From a checkpoint of a small transformer trained on Wikipedia: width 160, tied embeddings.
Each number is 50 + 10 x the weight over its row's rms, rounded and kept within 0 to 99. Layers, rows and columns count from 0. The size before them is the row's rms in percent of the matrix's.

# down: layer 7 MLP down (transposed), 256x160, rms 0.219, rows 244-255, columns 80-119
# gate: layer 7 MLP gate, 256x160, rms 0.229, rows 245-255, columns 80-119
# up: layer 7 MLP up, 256x160, rms 0.241, rows 245-255, columns 80-119
down244 099:50 56 45 52 54 18 57 52 52 64 43 54 45 42 45 46 51 56 43 62 69 65 55 60 37 47 45 61 59 57 59 45 37 50 38 53 56 47 61 59
gate245 101:46 54 42 67 54 49 48 48 53 52 65 41 42 58 48 72 45 63 35 48 60 34 62 52 44 38 38 50 52 59 54 37 42 52 46 39 49 63 57 47
up245 098:44 49 45 50 67 59 41 45 53 63 53 51 62 59 47 44 50 57 49 51 35 63 47 46 55 56 43 66 34 48 47 43 43 55 35 36 51 44 72 55
down245 095:42 48 60 45 27 50 73 55 47 52 49 54 59 35 51 48 41 57 41 37 59 45 33 41 42 61 61 70 58 45 47 56 38 56 55 36 46 56 50 62
gate246 104:61 59 56 55 47 56 43 45 46 51 55 35 46 49 46 47 31 47 34 41 54 46 29 55 68 53 63 47 72 63 41 51 47 62 38 45 37 58 50 57
up246 101:61 34 52 39 42 43 65 42 53 44 59 67 45 59 66 37 42 43 29 59 34 77 51 45 29 49 41 46 63 45 48 50 65 47 67 53 47 73 51 55
down246 116:67 32 53 33 33 52 42 47 42 30 45 64 35 52 48 55 50 59 49 65 63 51 44 67 56 55 45 57 48 50 59 46 34 29 60 73 53 62 37 55
gate247 103:56 52 36 49 52 60 54 48 49 64 49 55 42 53 71 52 52 47 54 49 61 38 55 48 38 37 54 66 45 52 65 47 64 67 51 65 39 52 33 58
up247 110:46 61 43 64 48 50 37 50 35 63 52 36 52 45 53 38 62 54 56 51 41 63 64 40 50 74 57 56 57 54 57 49 49 45 43 49 48 37 47 46
down247 094:52 46 47 41 61 54 39 55 72 43 58 58 56 52 46 37 32 59 46 62 56 46 48 72 43 59 46 48 45 63 45 43 50 56 50 51 51 18 56 60
gate248 095:54 51 46 38 44 63 79 54 46 54 46 41 51 46 58 53 42 54 49 51 48 55 43 54 79 64 47 50 44 28 55 46 34 51 50 46 28 46 49 48
up248 085:53 55 76 46 54 55 46 68 70 55 46 48 44 45 49 59 51 61 50 43 66 56 51 43 45 53 48 52 41 50 69 65 42 59 41 69 61 65 60 59
down248 102:44 56 63 42 33 48 53 46 72 41 48 51 41 57 58 48 55 48 69 69 48 60 55 42 56 46 62 67 41 55 41 48 51 56 49 45 44 61 55 50
gate249 094:49 45 48 60 51 52 46 47 56 47 56 59 61 64 57 69 59 57 38 24 64 61 52 58 63 54 47 45 54 33 46 53 42 44 42 65 43 58 37 31
up249 094:55 53 38 51 49 65 45 50 43 38 47 45 42 52 55 50 41 48 41 33 66 36 49 41 38 52 51 42 61 46 49 41 40 56 45 33 53 61 52 47
down249 106:65 38 53 53 42 40 45 50 53 58 47 30 59 57 53 18 57 48 55 65 58 55 42 53 41 30 63 54 65 56 35 47 61 62 54 40 49 52 49 58
gate250 098:37 39 55 58 61 53 54 57 42 58 45 39 42 28 45 62 46 42 65 60 51 44 43 36 39 36 40 55 35 37 73 41 57 28 50 50 40 49 51 57
up250 091:52 52 54 58 38 45 59 58 33 52 44 53 61 48 61 49 45 48 44 42 36 55 50 49 51 33 50 49 47 46 44 48 62 47 35 61 54 45 50 49
down250 097:57 38 58 60 65 47 67 45 49 58 78 69 38 44 39 46 53 62 37 44 46 56 68 41 54 49 59 51 48 59 62 52 58 57 59 55 29 52 48 38
gate251 094:67 62 54 48 36 35 32 48 50 56 26 50 45 54 54 52 64 42 56 40 35 58 38 65 48 40 61 60 46 62 53 64 47 51 36 51 50 48 49 47
up251 095:36 71 68 41 46 51 65 44 42 59 47 53 43 54 49 49 46 50 41 49 39 38 60 48 58 44 44 50 59 41 67 53 56 40 63 41 68 50 61 50
down251 090:47 39 49 50 21 49 42 61 49 45 50 49 38 63 54 72 43 24 52 50 42 37 68 49 57 40 57 69 53 35 41 44 37 62 44 48 57 46 43 60
gate252 098:48 74 53 56 59 66 65 53 37 38 57 57 39 35 48 41 37 45 45 56 52 42 49 50 50 37 42 52 40 57 58 50 46 29 44 58 51 63 51 50
up252 100:42 55 43 31 63 54 46 58 51 54 50 61 22 42 59 39 37 63 66 52 53 55 34 56 41 44 66 43 43 57 59 33 34 48 53 45 78 48 45 40
down252 091:68 43 56 44 56 39 57 38 42 37 58 39 41 57 42 46 58 38 45 33 49 63 38 49 40 46 49 33 49 49 53 61 49 40 58 47 38 44 48 62
gate253 092:42 46 56 32 30 48 36 49 58 55 61 45 42 41 63 41 51 66 37 63 48 35 63 54 54 56 47 54 48 38 47 56 40 37 37 53 54 63 72 52
up253 090:64 51 43 33 43 58 59 50 38 53 48 38 60 39 60 57 32 53 61 58 52 39 66 44 57 50 62 48 61 55 38 73 30 60 38 56 48 58 63 57
down253 102:41 62 40 53 48 47 45 56 56 46 51 49 61 59 53 38 58 41 64 49 70 65 52 67 49 67 57 47 49 56 33 56 49 41 35 58 57 50 53 61
gate254 106:68 55 33 49 57 53 53 55 57 32 59 54 62 55 54 59 34 45 37 35 54 50 36 59 51 46 60 42 42 31 52 41 40 61 45 49 31 54 52 40
up254 114:51 42 55 33 50 46 65 52 51 55 45 41 63 39 44 43 60 61 52 58 55 55 62 36 62 66 61 51 42 58 55 42 55 52 48 42 51 59 49 61
down254 116:60 43 54 42 55 55 46 40 61 49 30 45 31 48 62 48 69 49 57 35 44 65 57 57 48 51 29 49 46 49 59 24 46 35 49 43 56 33 47 59
gate255 099:54 27 48 55 49 55 50 41 52 51 58 56 44 41 76 56 57 42 50 61 56 49 42 37 39 46 48 51 56 49 39 45 51 41 38 47 56 70 47 59
up255 108:50 52 62 43 43 57 51 42 44 70 63 53 42 50 53 49 47 56 40 55 48 58 47 55 41 62 49 41 34 49 43 63 51 32 36 63 46 63 29 36
down255 092:29 58 40 47 42 54 57 48 53 63 51 56 58 52 59 83 42 47 21 44 51 53 50 53 55 33 42 55 59 49 43 62 55 50 41 49 55 52 61 43